{
  "d_model": 192,
  "norm_eps": 1e-06,
  "positions": "rope",
  "bias": "all",
  "init_std_down": 0.00709,
  "beta1": 0.9,
  "beta2": 0.95,
  "doc_mask": true
}
Each number is 500 + 25 x the weight over its row's rms, rounded and kept within 0 to 999. Layers, rows and columns count from 0. Numbers have three digits each. The size before them is the row's rms in percent of the matrix's.

# up: layer 10 MLP up, 384x192, rms 0.129, rows 144-167, columns 0-191
# down: layer 10 MLP down (transposed), 384x192, rms 0.119, rows 144-167, columns 0-191
# gate: layer 10 MLP gate, 384x192, rms 0.139, rows 145-168, columns 0-191
up144 101:453474497520489467526497514460489541496455503490518487444521495493515471504468489497508501463502513495482509498514510518509491501459544479522518475500542524500491517518475476507513496525529476484519465502481518515511530460497493528489507553445492459553504474443512493508522519524530473481468451529486546495487450489530479496518546493532520527512489515476498531499471529466498537516514475473487481516527499445526516470469497524500530482559526465495514477521525453496497485525491539468479475481456507502515514470533470472491497515484502521533517489516481542511482471546527535517
down144 104:519508488508496493507522486451510538530501477519501488490518473481520473457516471530540463501506441487496471481517477482486489505493512501508518465494524527516525499481460486474481531492493505497511511502518530525513545528499517530517525529494517486493476490486485503522491489503516444515523470527499524489466546490477508497495460513511522537512487512508508535532512489514512500475516500520491503524502357463446500478486493508516515514510508508478472514522454473483529502510511479487496468492490489500467462453441505501482486504492526463506516481451501516459447455550475491504
gate145 100:479514490446502478477528457519507496484498512506493428500540493513476509497474508516506487488469487531482461490507521516502514482476517480496489487493507434521502559512525485475550515496486535498499495457493497518503498473469480490505500539471498487490468496461474536518489505469518520513514517490497518456579486500518508529513493503545461516567505494468534515508480512505510461514459517532510470513467510521490483481494497489511455527510474479476474530498527530498467539426504499485577481503501528495512493492503471439521467494490468521480485482477484490480496516469533463491
up145 103:523518525468482451483518525475489487528514486538520489497498542505472482477488470498507556535510488508521528469486485492522472554499511517482473506458495495541492460499526512511518461507482515490528497529539471466515520476490533494476512475490524510527446485506533493561461467510519523522487518521510451489508499506542516493528480531458511484498482484514489527539526513499538488529500486484503524479482494454462509519420485465482459516489470476496495495513517522500486471489520484502470522503505508499536470518509538462524494515480513525495496506512529514488431443521438489466
down145 101:486524508532492491513481524533485508468477475479516478485484492491476505477495480469489481460486485513524507527534486472505486514494503527491531515540520544500518501508469416559471549519484513471499460516448498545481492517491473492517473502509516471510436504496513529529475505496488493473478506468473460512470472493452507483502506523475523443475510508515489523497535491519476500488469479511496553493505525476452491510466476474489494455480504477582492493495479506546496520520501458482503489446509459501491521466519495480538506507484513488520500541487514505481456469515473534531
gate146 113:503533427460494454467503524502512511496522495507511506519496461526445505501481533485471528545499533488461484465510481467480523500541471505483505509539488479484500506438511530495483481521506466481476482465452521521458514467545504487527488508515568477516502504463487504514472497464496509489471453487497497566493537533458520526491487524493487483499507490533472502500505473459477489537497469507514491505543512493478513504483491496511498541529486415470514488513467488502498507502490494514496500454458540490503520535534516532500476515496507519510522491509458508520523471482476530510
up146 108:512447496463530523505509513491506519503462473477457546501509478487503509508494497469517484514521502493509429491483489532549453497446490501501467485514457519512504497512502507459481519527506470529473506496551474485488464499526545487577468523518479471516563481521508539501479486484469487478503532477469476530491558423494490532482521498501527516495489498494482484473487525486497512530479491468485537537526514522477497493545501518501563503503499497524519530483494512535499486504491522494475472476518476517496474502483471527501509498521518539516475488518486454514491501447490512534
down146 103:478473520500546489505469497521505488516496506511518470496545537473484508473498472499522494481493486493514501520497496503496488501495515511538498470482499473493477490504526457542485489475504537534543498489522468484480519516472486469477512506507499481474493482491498519487505489460471492513508498520522475479501497476496487506510512474495485530496502499465498546515486485492505486496494475486452514498502300488516531485539534471522531483482507471530496467538511495487502526493491502499490484528477497529522469448519477462528521491507491477500502510518493528482463499510510516470
gate147 109:544527504525501485471507478468520533506484480476475509510483489487502463542506489512462528481509474489469520481458518469494517517476517468488456466455499468467482504514480503507512533459482477485499490512522483533482501480523484527454527503537448502431491498526541512500514553521527488484492498523558501505541480483499476514501513455491482493484521458497470502533497487478528475530530472521459509467489512474517477509528485459482452499459489440462506499510488502482483556521512541518518479474466497491483468516540479488528514518487466455527496500527486517449490477512524526513
up147 108:505459472510527473520495457480498487504451537507501463471542513490523489543508513521515532508469468479505514473482494491499479480482489484473468544481462476486519482500491508470515537538510501503441537514536477473525476510534495503489526510561509468504462503531500500537495488534447497517535494475516472467528497595485548507486471483538510527487487488528538495494469560477471496477494500508524472483500512482494491487517479494542426506495494483492483519492503493480502505531501494499516529521495467508501525527536509491492482503498468538474509520507475521520520474507572487495
down147 105:493485514514510489508501464546577498457505511499497483499526534539511504477463495496473509483531482524496521454460510514511484480488504528473468529467444471495464485524462487450481506464523477514486508458462491500491462456485493476517475474529487474505483496498523488512478503470498468507477503506499522453571523528465502503490530514475485522507451536476489499477472499459464539476509444506518508503511478526526493481492484504510487503462450480491466539470471505482488552461490516480496518496491510489564497493502557493530484474504528534497476487466477514479479505493516489494
gate148 094:483542480500490481497453483478486516469474509517497483477510493438498505478559547480497468488532479531493533483490487535516469504539506523524497516522498487498522505534458514501484521468518510534476499477546483470540516471533487525481484534483539518528521479455484488488501508495484490496499495477490487494547500474498502534483495482498468481514500506525533446503513512482504492495473492457493484496480489512526506489493543499498489555501458499502478489502493470515517506582461515512437513528460528481517444452533495536467538453498482539482465503512513557472504483493492533506
up148 093:517468483471512496522502512540456529507529483545520522507498477555489472507515487488544523494507509495517504468490481531498500484506459522472487504467473522466550510517516507491498516530503561500516454511491460522493481504499538481504471468477478468554500509445505496465529520487521535496496495539522465494488511488509498499460501497465517546483476466542452517516462528487506514505526536524464495489553507515450513514499488511478472487482499556498492580504468482503492469470503498497500507517530492492530534494531524499485485506509513517528487515505507486501553550445477518456
down148 094:488529462496512506536511505498522490550448476475486515495498460467512495482482512526462494524509440519544512498510488461501466510437552519532512502486457485518451502523463520501474546487485516488463518477482481514503509529528501537523511538479521518485511521520505478499491491519506520518513478451499496505484537496482532525482468485494482486504509496502543473498511484484486487516485450478525474503468436524544487531552510484496521538526512493465488466502500556514523510541533522507497494514493503519480491567528506478494467469552527539480487488518509486527451478517504498475
gate149 107:495536520469514500506479560505470550474497493526523467496524523527465492480541480537497471510537477478497494459534536520476507493516492446511479522493490472546494514528529539485493538482498475511519505521477491536514497475469494542478480450533472531490484496580509494522515513517524512500470464504485503474471515535453449496471517476491509444505538485499497451480507454550490525491507489528504513526482517496477496489487463464480519496483540461496529509484510492451483493503498540529529481507477502517464499530531518489471475524462489483486510497500548504516489529519482504504
up149 104:482519486498505473515518496470467490513443495471495466491487476501512472509549493483525496479530453522497539438505479510500453472492520498527499504502509472450519520469467480513498489486504441500502521533466527491513487499510493469517510519504564496497516510538502509520511524506509542505511512462519474498512484501491513502530505480533465502511515451478463532490533489489507484500508504520457462534506502493466468476503443508524553474486455427489484495486496496500429482495489502487475485488482508490487415444497514503479519549504498555477485487487471520499507532483490498499
down149 107:517497508498502462493518495501530503480521490494488518470488541514540512493468541532518491519510513482498476528483487522513497488525489459476452547491475512511505487494482530503512510495466458468483476474503474521490496484484476500502468488524498509507497488519503490551525523492530481499506477513497505464473514521472483516503504531523505487492500468504496473504517491509462489510478546513473507473466671518513478528477476498460479547484515543487477527515518480433476489505514466514495536502489509485519512521458513509543489523451513498477496500479491471526504486487477478483
gate150 102:473471543489539510516487473512493503453448489515427443477497520516511500514506499518484489506506512508489490462498467548477457498514548481516544507496507496519503475507491512512511481487534498462514517509496487484522509474497485495448501473494518502481444495513482547512444486510559546479474486487504507497543515481462488485460491463494494476486513512554514446521463463524495501514487517437530486478462510504500507544531481489476478514514499496501503553475539545463522496468540492488472514464513496517478509499531483501518465522512470510502494475505479471493522504527522507453
up150 100:493491476486466499462537471540515471492547532537487476495478513486519500462547514511495504504502461496521499533489540493490457500517473522472541525476533532509499510487493497536458512510488450500486508496484518453512515511503473487513512485507553510488530476470526514532504477526521480532540502499503505520502489501502490472524537444490547520494498497447476456494434482455489466509462476494483508491548491480483496487494515519502540525502490439481489504487512524450482492513464511491498526463488527509461542492559506481505437495485475527480496499499480548487524481484505491457
down150 100:503507527501515492465482455516519499501500518497489454535504499506573527502480510476543506526550478522467525465511494531476476466539531495509510516494512475515443499499512469472499494481471487528441491490466477523502474496527530512513492489459492464500512508492431507495489503529469489470526507491501538531488462512484548527475534514514487482515469499503458501452468470478483460524514483487529474529471570491509509517475518523470497455520488489514527538475520517527507493528489549507504534490518504513484508524497518493540450522517480508489504475489461551498541475497494485469
gate151 094:502536518463482533491553525505528473463507506448462512513519450507500483520515490454511516483486456515527479500477499521512504526524503509469515486496507458500541513522559520496479452506484450483485477533520516526431453500508522507486493525492472491521509480508527519448504467514549489491493524543524480489482523503520478487540511508521525487458509443492501550503493488459527526487533475481503515501532504518485501515503463510501521477493526490467500477528522491504465573502503500473542526493494474470526443540494468461486506531497506515537515518499492508492494514540525506505
up151 100:518512521502523536537542529545504522509530461516485517488452487517476460510511552476502480510515498471519504510507470502496518549494484483472475562484512505507474537501545525530517472488481476508495470490522414486510504508509513480488476499505477499513531476515498498473494498495545501516495510521522476556500482481509504564519497501464455512486552480549496506493486520485530531485458509501477477544523501499472511470524506522546500525486470454513514498494488549528478517484528527509541521513503504559534466466457510497516479513466492495523530497485507455522459474503486507495
down151 098:465515502468510475555523513500533505520474486495460528480530476492506481505507490510475525491521488484501492515486495504477496532498484496500487506522553499505484477468467503482493466515516468505503501504458500480534531453513481486501493457543460500503538531553474478496516476506573469499516483530453509478489488531510491506521504529504478511486513495531468498502487530454493492527524492453514497532535461533489534489483520537501532478487494481532528566516519519526519501575538491507492495505534495531489458499501518508492532499451434471451485532523530476494497459490493492545
gate152 100:524462520476515507483524538440525450485499507498522469490527505506475507502478564500500454480507525464492491509455457502480449506504530536500492511465507514495513482470517493489469515498504459516447491509519499459496499494546509474489535495468490529480509495517464491488484546499507494486497499501531512545501479497488503489505489506511450553460490529518541475495496500514504483483483506429500507479522501505485499508482553538471497499516455524512508532501506519453443489482516541527487504516560455528555500494502505504464495503499476500488517512523452492486481502524569509466
up152 103:515482562523504478483542514451460489516529474474541480509544480480515495521472523504502494477531510444465546469498496529483516468516485506503503485529496510488483522487503496563511522508507446498485500519499489506495509474489517489458507554516544484477513528482518517476484491496474551475489494491541508494477484456528479503462463478490461542525490516450491499516480498514512495514506490485484493534464510502522467505450530547493473499506490474497521529524471526442469438482465492456502485496484512490513470501519522467473517490489488526515493492494478550489453478483522502556
down152 102:519523508473448513515532484499495503532518479498470475512513485491496512492513511557528536512522492479489502503519515558497439493521498500508470441501478510473492512531518468495495503521500482503519485559485552512464489519458512514520497499505498506472516507494474492510478476506471529512527514496472492497480485493507498501515512486495541525514498523506503512483479489520502549490507516561486526496503390465479485505484486512492513497503494508483514499513467486490539502505507444506454577559477523506475462470481484465534525504474529476505548435504526487493518524528523496537
gate153 101:476475519489457493479512478503456541494526510512494506520518461476499488499474496555492519498504526472511460484525469486542536464533510490475518509459482533491499486502528515521499491428470449494453472533472482539508518483486521486476480483555507514473515532478456474465468488532473472499471504477534518513490496464475492481487535507527454480529533471513540500488518484496510539519514499491448522499496512501459493503511512509481547488503507489510526501461486481483459538550490506494488427505523491498514511527490469539468470536512495479509535482540495481480477518487534489526
up153 099:512522460470449456527509487430564511509449467498477556546550490480509553544551508503494462496519479539507482530523496494479463494491501482510500493511524501509505515482525525499460492491494482523511491472496539491537545501513482458477488519511495520532499520466493514506517522523507494464480516522503556507478443478457496482491501554492510491532493495520524464506480457481519463522469514458496518522485510512503511537505481502491493468489510562477491520522495500485503517516483503474500482520472475530475526487496455509518486491476459447505468494519495492503484524482513460507
down153 097:490519504456477510512528491438540515476503476503456531474500498475471526563467473563521525517467491500508489484519508482539516512514485493466518511507483500518561495517458528488501484455521497502479505537538457532502454498488511500478489477539499488509490498503542493520496484471523566501506522480514483483537501529491512505499517508544505494495485502500537484523496496465453469463512496510501470497523558525484506498505515530512504523494530531471532526502526446500513503527495471514444490533472544557512462497512452506489468519499460523498498511510531461490505501498535490467
gate154 108:506494507497480505487516503501488494518509497500487529468491445484534498480498472556529479473519503457506454505506495492467518503512493527479504504480467515530498513460516474532477455469443529492529515442485447541511533485493503499523520489459483525517478506453518523507468516494530508438478522489492545513492468499517470472489512536517524517498512526553476509511485482511536464520491489485504480501512517508499502523481560481531493476496516497525503499543519470474471515518526541478467544463521512504542540510505535521489503493541492467493538477535478545537559495523508540508
up154 107:459486502514530535519524523503483500483510472538490459503460485514493511493466504511525521519474464450531529530509489501518508511456509499486543547476530466455491494511527512501526453481546505505477461545461484506501487493498472479517474531509538484538497537510479536491458467482492538509531495504534507490526543523567505481505513491511455512529506491482520502514491514517509468535491523500503514526503497526489560481519491457518509529493535451514485530508532539491518493469509488531527467532487557491474471510495492452499460483509509471508515458534527463510477506481506460502
down154 106:461501538527512526518506476505473528508496472481477508482466491567495482507531442446554515528491461498483518510489506507493520526489520502480521515466524522515463516512505492509468516478514532461487462526527473486497544458522476501513525479511513470555518480512548484528505485522514508520491500487497498471470457498496496537557494492494505515475486469477472555546518529526485493460482516517507517489523490472465492462495497501497498503481499515470474454534518522491497523481509465511507454523537455511497488458433528497482500488543540470456500505514478468491502499493461477477
gate155 101:524487520504508549481468475477519508501554494489473470564527484492449529483533461485503497509520522464492468506491533536515513475535548496497503524534480514524519522479534491494483507488497525498488528495468502519499530464467497499508508542436576492533465498492526520513523485499515517513469509538475553452509522525468465495513460490486504493522490521488479481501515512499510539481494466490547492478468505442523468489450508475497540500486471496490507477496552450506462456469482498516481521509521521500469504507504513504496505534505456490472443500507516521478519489494506484492
up155 101:468497496484521494479469509478540520500518499465526470491452477480467512474528497510475477488481527494535476553482526479532516519503512494483472538487483541509484481497460492487504507502533548502465508473453481502467502528480475536470483562486502510574522482528475522523543495498476487479493485515465455492503532538521514496553507531510506513521494510504448494495476524477507515480508515459517555530510498514560503556525469497538459460545511485471488490491492494527510457486510511477462501527499493498511501511495486505480520512518520473510499527521499496556522489480563503502
down155 101:507500485545477474485500500434494528474496476467473504524527477550516520502506499493474499532486535464520479510489481557489517471498508549488474516498472507512483506520484547516497502522520527494490532503494471481481530477477513478496478484493482476576467488481515536518498489504489530496490460498488539501503504500514440497463475485484447535511495459511525469596481489515480496478506486470522498484483472483500516474505479516504501500536507509448491517501471507480469479501517524525509492467492554502469486535484513515540477523526552496475518479492521544450507525515543484528
gate156 100:499472533508488534513487523472538495512472481509497510517519449507504477488535523527495527489502482535469538504503509495528473524512472519496472462495511476559520527524523520485531468505524527571498552494487483478481513503516464483536513510490476520481481499562457521551472477494518485495473486475521540509493498481518481489507516496494472476499511512480554454471484518497472484492516532530549542492496499492505534521519488518511451508502499497499474514507533441441538475514516484503523537519454511507507467512474510509567537506456550495501473488510535488519521498514510502472
up156 102:496536459436521473502495517447499508451510491509480502484509510498499519512496488477499476476520501496502520473524492490505500524491498499494421490563504497510500486495505491518494499506484494497526476459478528515503542545496525534492506480502517514492530516468507520457530518512516542501490531522479545456484451526501519506505472515491540510534511492551523544509479496508474538494511486435531480495497488454500479518449518455469518513496470510513561483497509536516503471495448513479510472516486469483499549519516512501485490513538534497490516474455480508478528477428533483476
down156 101:532488508504522480511489478508493522461509491470477497466479463516480533522464523467471489490500503538543472505472510525518491495519491470471481496482484455506495526497496501474539559481468507513540531507515501535507535484510501479506475496514483510539505535485464507519483521494492495497516508479572529556498476541453478496469553495529517464499492466479510504523534517511498514493514485457521528518521598543522550512563469496499457492501478506499484528489529455493507510485481518500502499476481489510481504515561533472532484473500512539484494477498481489490520524530504525487
gate157 093:544506476492535507498498491449480506545447495513489516515503497535531524497506500494527494516481474503509558520529499464496485474508490471535526476538471487561467504477524512530571520487478532480519531461469484455516542500495468505506467509531483517479507503502504522502527508548492486499520575507525514508502434527488507522514493535505494551530491508497511494513481531522490475462491503512519509527492508520456519518531486493496490482483508461519509517478490508494500445498473529488520466507488546496467475507515458497505489531517491479490530513521531470556479553544499474494
up157 097:491564492500490525475475474492524495505509482457516506485507425501517497465500496505511527471541537534541490488482482537479524474475496471512452540507524479496537498499497459506549454515478465464490462472535520539478513521505465490509478510472515481523496487501509539509523521447535497518473460504565527478524494511476499478571461471496471501474510503525510513498497507463468513513493483478475509505505495476526495498458515500527549476490515438480462472533517532487476477487476482517503526508500507467466529491536479515523527488500495507485474467484472522482477521496481507481
down157 098:468518445532539503531506529487484507495519468484519481548469491504532509484508489475489586532469527508502490555532506505520499500519509491575500522486499536488503518524478523521533530497490511484519470555476502501539494481523497495517480505512507509529514532500488484476489493482527529463468486471494502516476512487463491504513461507518481496534503477524514488523463455508508469484498482524517501459507547495461507527467539505499511496510507516506486501543492471567566504520477514550510498485519506523483542493455528473482462465482464526484508457503490507478501482467539472503
gate158 094:488543468501494531503456495477518490497506497492511479526478479482500520506539508495461478519499536503536469487481502489526493528513514517549485475526502493508546451480536482508473495486508504507512516469518504541532502486512454470523485537446457504478487514494478478505540449472497520480540508523535500457519492482506521478525534530458484558540512518458494502444482479494493515546531506499466540494489505502501481484460505524479487527472513519483526484496480491478440504526465467485443475489494465477504486528505496504517515435501498552502541486480487549481518512476540505488
up158 098:466491487488485528505501515557479525477546505446515494481534473500466480494493507503490517516535506510505501486497479483509433532514496470479529511455546517525476489508472533525532523512509495476521492535460452456498475545503469519501518481503465545490523498494531475530551527445409485477501489482496487483501482483505536495526488455459487525485505510462491531482516508428540521470496512509494476505511505487503499458466526508512506505499515482504467442475499497480484504491448460491486544479504504483496534472500495483536479520502513481494517514498505542510479486516480492512
down158 099:490479464494536488472494475494493535466496500516509536498467470526485460541490503522486475506519514491508491503501529470498536477481533465498530528542497517493510480480452511509508528508491530470471472492475514470517519487446477512463491472541519456465501541505468512482503556531522510500518516535519498466448509521502517574510522503474487499530508503476501464476503523578427493511474537473494554472490456535486516507483506484515516504500496552500496488511537480495465534484492488518477505468483461542485541539507524485513513529505506479475476499510508500498500496482462491502
gate159 100:527527541517483519477512543497488494515518545504475492501521522515466532473512502480544520507486496501500476480476539543508544501541521467476560501547482540481473505494486473472468488506491563526484539503471514511483484485482474476466528500479454511472487497511484533493571475470512490502493497512499491457498510503478451501505510510485513501474495511493514488479472475490481511496529513540461444465474498515526526547502480478481508483474515495476509481488564512492493480464483484494471503446467517458481520516530501497514510494499472509504478506477469561547526537530495550517
up159 105:493503498524507506478517494458533509526519531525508521506470523459485471534530492460457503497487569437459500490509544446492507486482505544508536537510455495470475508489530489517512481496464546532474494538474494472513535501499501440520515488470508474498517460528508503493482513507548554493529500523508540506515471498482478456479478448518480473518529503492496505501511491507515553502503478513471506464477492568508516486509534490518455541536503485501492530495462513537497498516470478501483500465471513520480510475475505514482448520502496540494504492477502510529502500475470481528
down159 105:457487522502503520520483507492506512471486458480515525487501506502493493515486484504474538486522475531497466481480525487519548503507536500466505509553493519510508449510501488528544487518497484513520555507500478508474502500507447498556507515496518530522498531487497499525494523470541489521494526458502510511512481574463495497507536503480485503504492491523503429521493451478479474522535524492536517475507568535510473535475501515467468503458472494521508487496556512448495503516517510471512488495468529517529504510484502510439456478468526503509484541568483472501467489475522494515
gate160 097:531528474537499458469496550492509502473512525487509487516483478465490485489500492504483532485550489488492509461487502463490464514499477481444503429523494530502481521462492483531531563455525526492512495500503501447511516508515498557510471508535448507517515502544514506490522488488489485503493490483546524494507523505501552477508549511505473459475479504509534483513479488513506500499535519504481463509496500483493502522495496514507507502486514523520522538509588493489545522507538500536453466532489552538492489486521487520522488499488483537516519489473463437504487501467516466503
up160 102:444515493524518509463465473511514471505439473532533509522508465474510569490523487498530534496479477485501513501505476570490497468499499496498495471477466500532504473524518476537497494443471483499505515524519514505520475520493506461528547501498492538447492503495507476516501487531522491526451516512544497466508510480559484509491537488492474488507501489522503478457443483466478528484507508508520488518445505496495515508474517511494518504459547521463556533460487539477504511513505499511475499534448484503490479502535501525479494529489490516505494496490447532519490529475487507551
down160 101:473520530480489489519506491501507480513483493546504494477504511525511521462521490502486503523517495496557522530501507506478521527497502509495466506510476527467552490488491470504495502503529459531492472477482485520523500485489479467484493477519493512482545467524488479528496484489521499471475503570495447506482497494503506486478497493468485531490497517514484540517530500533462524493468510480506509479515590432389506497536477501566459515517481506509514506519504473449491487503521497522502506480534538505544470495488514512500481522506456494484489547495514533491474485487559505505
gate161 093:504545491479513468431496505500474477518466484508498508493498536505517461496499510494490503499466468469483483557519496538478500498505461485474514474515440525530467534512491469524501501519514465510542497501499470496496493497509509512462476510497501491513548460547490536519472523531486466481525491522505502497493552520458511490501522472409510492466451525544507490470468486532484524492520505540511485518520502499518504484495446519481497474455527542513520452494487514486504476509537503559514531505506524492491513496504535519500484491519531479485469518544484451461525488528524487494
up161 094:465558487532488485434471459493553503513474460516520486539488527520488483538513482519506535489492495547514451490493511526480489504487493529458503483511519505491477542485466483473530499528555500459494523503473514531504472486489481565468462518494522474521504543520533514535497511472474466511468466501536497479487514516473501551483497500492508476499502543485524475478498449522514505482491490491490503504506508465526497517467517477492491510434490501502522480511508550518506510542518506504511517518507497499487528536544486501537491502496510451499566506462455500532497529495510526532
down161 094:474449479519511476510491524513556474493493488486532488490545532533510519469516484518547557504487491478553498532496478526478513509497488534482517492493526539487484503507493519487471508491505519508511496473507497466454469486489510491551451518484478492491551548498501515444506555516484495471507481452498500530519496497550474536516541511550450510479493473492505518472529499520492487495483492515492494493522489505563498480471518502520534506515482511469472470514490489497533474498499490470486521497540537532482473523492551489508534493477472516495499514496517519532463456539535528562
gate162 098:516570519540505493513481496465464531477579494490515495558498494501559472486487489496467473543476523440512456514497493481491478470478507466476473506499543524508483474445536486470483538494476522484484466526498435486519496522522512517488500528526508521508467492538506523507487488489528486529529526485521532498496444536500480483493501538520524468504509495501442469523487468489473509524528535511491516495509507497486517452493503488498441500491485503510469484489496535491475480493528519493471493512496533477499486492492495476540493508491559517500513514470484451496529469495515480527
up162 097:487527510474524510492559492521513510537488493479526507541497532463509482514489470500491495503498486479486507502493457492446517502495480537513491481507524505478471540456515505520546495457514519502513512452466508477521483504552491476482497456500477467498442493488503535530481526484549491562521457503509464500468471486490507542499494549484481510525531469495513522465488501523542477433512499543508500505525496541503511533490542468514518550475520523503512481500521470510452507490530498522499533471521523497550499500487474508551507496452521473471520495473490524487498518514500509451
down162 098:531552473529497457530495501504520517470470471498498481509506469522505555513488491465494472513495461495474483507516507449487470479510525521527494543489514501502515433460502509479464467508493445520472529502526459517519529517519489515504502514525482518521474503528523500486497477434476483503527520487550491514468470534535469501504504492522507462465484465504486478469479491491534485531478529507488516482527528501529458487476484540521489467477514501515474550495451488513483499530521471485482519527480505465452477462516521517510470500455493469513518550495486460510478528490521465538
gate163 093:482507537475511509481502474500497494498502487529487495549484479503471471528498472472499470503537492433504495542509486523452472527550479523489507508490500485548520501524523492483451531499506456501480527500512483525508503534533509488472520520441495528511490497478504530493499506516470479473509434481556515522512497509510511470507480532485547546522486530449461494475473519502517469510495471540506478495503492483461499491490521484511487515487554517501489483498555494491484463526460528527456467473496491532520516484522500512505455479488502478475523520541473500553537477542529501451
up163 095:482464473494484489517488510492490504508529496483517497471497507549507522476447532482526511508472499506466513533509455460479469499508514511516479489510480481534482501481515480514510534536438473527511483528488485523514499458462495488580545518472530479521491507454482487522489516487492507458511500471499479527509512527492475533517551482484522526505461528514504576495506492482493464536498513483511487480538505454505550462500518527489478528546459487473505495532517558517480511495455527504468523460501513540528511485501537496467498501520493503493492465496487517497544459475513478531
down163 095:508482503513530523496534522484541529482501525514506503524510518478522495546502515517478489514488511537501483448431512472482556490465482501539475502533489484537511500504550504488500471457511514467500512544488456482491486472524506494492483482515488560504484490520495514524508473495548499519484536515463523524447480483529515494537513501502480489519503491495486448533537492492486479492508521490477462516510401526529456515462492486560538472466477506501518542494528501513468521519491491489545508518479464499472476474495511483461508516491474520529481497489530477517524529531482503497
gate164 108:526539481489471481482486509480513498525464541519466513557529506501523488525523521512513476514521486508500504500498478541497516498503511499503490501521501523492477492498506523482459501441495519492509448458509491481460498510492552478532486466507489497460448536471486516550531498537480474495469482525504505499505470482425519500528518558489495464563466468452505496507521481490481474496468523493485445500519509457423499503531494477508472535489495492470492500484510525491470453487497529490513471511495498516492478501508487483528501553518513470464519550495488500491510493512518519439
up164 105:496464541519511496468492515538509539484460492503475539488536479528520524486461527495493508479468516540482520471503494491527487522495442535464486448543459528463477499497500508494503501452514463490485477488507519494506551527511485504513488485524445556503478510481499483467509531483460525450507486476489523532494496450492482486488539486496499532478520485487466508526494512485468528521526498528507492524522503496484461518517477526519518481478485504459513520478512435453522526530464512462509512497498532515507475470494507525467474509493483507511586507493501513549457507505525497488
down164 104:483488489483485460514516525482521561478512502531527481493561464535557500481529529489500498544481505484483465524493497524500478467482487520449448485569507501498494520497540545482521541519485490467456531487482494466450492513529533504499507486502492504477494517512525523481492495530514498517489509519476494472549500509482518478467545487497539509508490473549493514501484479492463496516513486484531493527465543530550481487529496509500452491487519566499477502482498462522488508541456477532520504515487468481500544533508471484525518508487471548496506489511510490477480485511507547476
gate165 095:485468506539472505491480509462507496467510505507477455500512501511487523500524456507498499437481548517455524502532487489537442528537520497543509511506496501513473464525509483514503497518520547508506554520505529504502530511507528498500442525474515430484465506543535527499513491471498493540536522499488480499542529471499480512502514491493520506469486531462495492448549464521497493534514500469484506562483495463525519509434479515472482516458521544520487480450512519513504509538493458493507468514489492507474480495539519516495517490463509528513486508481498538473518481480500481508
up165 101:516448501462548513515501485481515496508496485477548505449467542523550500541440510537494515523502506503564467485482482514494472509452529548533481521511497474496491520480477479510482493462507485490482484474501489475483513485494500512468537476483491549498471489484515529486473505502496529485521517510495483498473446481523506524527451513500494473514491508548502535491502502495520542513510503493528485456550499546486525519525473456488470493499524529503537511489497481462523473556446497495509500471512516504534470493485493500462499481516500507464479524440510514469542466518536489470
down165 099:492505469474505478506504512538493474484510482544501519486523493517493509501507467505521516495478505499553498517498524438487521491503539516524484516479528496545522492509494489429494454510524473512519497524483482501505498479496496487478530506527502526488515510502444465488511538521482508475471499514508490484516499496481497543544515500534484503505467507507481543518453497469477503534487506536472522483515614478508503448489533491496476566487513524432485490541502503492525502504494477483474511523459495506553478527522497481502503524481494457462497553533479517541523500477463501492
gate166 097:523483478494449516469487504537477519530496521519508505457458516520557545505515521548461482518538523506536455542470540491475512500481498516474491523479483475478511499456510493508475531485508492508475515454468491518508520526490465515492521467485532522476508448435531547528460489493474506479496511470501516509507495499505491451534485481482508449492499538526527513525473472544505500500499510514520484495489504476485512459509490459509437515498468501481502524491490525500519448558472483526475528467488514503496538483493503536512509517464475504482530469506462508515523492548482522505
up166 098:516500491508475471457551495546494525509515469476481555513474523481523504472513557482512491525515493483476467459478472482512537513510502515474553426488531495532497544481485499481509534469475537511485504499525483471471492485515512465468519443454481508463535485486513484508492545471472519505511537509520469519484480457514506504468524505461438500516466501474488477534455472500502454498484540463512510492525506497524522500496481491481494513484513492506496507510538485499501538502535512471518475489538466488514495447555490478518477536510469512486510521521472522520512541510515504498
down166 097:507538515544526490486508467481495498513483470481484512502528510496476497463487516515490459493527483517488492470490507509481480489511559484511452556518482512494461498490458521528504505478523501523515559504544485510520537534494479529494485497511495537477471504484507493521472514489526519438541525464473499508492569541502508496486505517509493465496496463544515498490447445457505496476514514466548485532474531508537525529531497530493481492485528448463492467502502526507497492467495547472519491509490501509512472501511484440528535501484556486487487559522501501502469474483525498510
gate167 110:495495512533548494541495501502508523482501492482447518477518486500541549510509480491449517509499483527504530500514505489464502509525472538493490532500455467523494478551492582484486509467513518476469494482466513500508554456461497505520490492493486541458495511525530483479515518524509503478493483542479541471521505459488489500479504505509514485506502485510515509510516504494467463528512491486490519524493495529511519525555535497487503479425447528504499540464506511488527486516511534450442481536504475535479529528497497506483454499487475490547485506489542471504513525512541513465
up167 103:485507539503536541502492536514484481494474513517488472557492505501467476506477474546532529478495483458521485479496467497517454501476539506481535513512511474518515507510548480455479497511498485502493482511513504532496482513492503479526506508496525512508514473527515515472462473478512545510514497483480491544508510539427476469471509456474534489494511497500527465497494533485526544474504529491498495494492479479510535484508533477504469483509498547471476520528498412468464468474495505542441470472466506495533490518512518506493499463468479477479482539475515456473514449525480504526
down167 105:458518528471524503460480545521499473506481500519495512505507481506517499469483473507513519421481506448541487478493500496527453508490485461475528477463513491473531480480493449513506490500499474466499521501469496508505512510483541503518496535497541507542493488520458528481472492494478547547480500497522482510486534507503498487460526460464486497561525546509481498522496482542512506512517534512517544454480584496503497464513522500491484509576514529501511503505519492537538485483500479514496508496526526484491498444498456469515476509538495496509522473451497476489484483522503502495
gate168 098:511497522521518478499473509468471484458503534511488494540514510538479508505452485486480472479530520485482474486493504445503521469501504532507517446481465487501507496467547515477489528498551496518539505487483478518493547507474479518439519515490483541503539531490495499500505493529504429470475527505520501509546474507482449463504510535476480451500508560512494499468456508491511504465532508525538514483466522541473500456494497528519527517528506479528472558497543539473521488522513517501457513492540519491481509454485504494500475522508493509507531484529494473535501519533493482514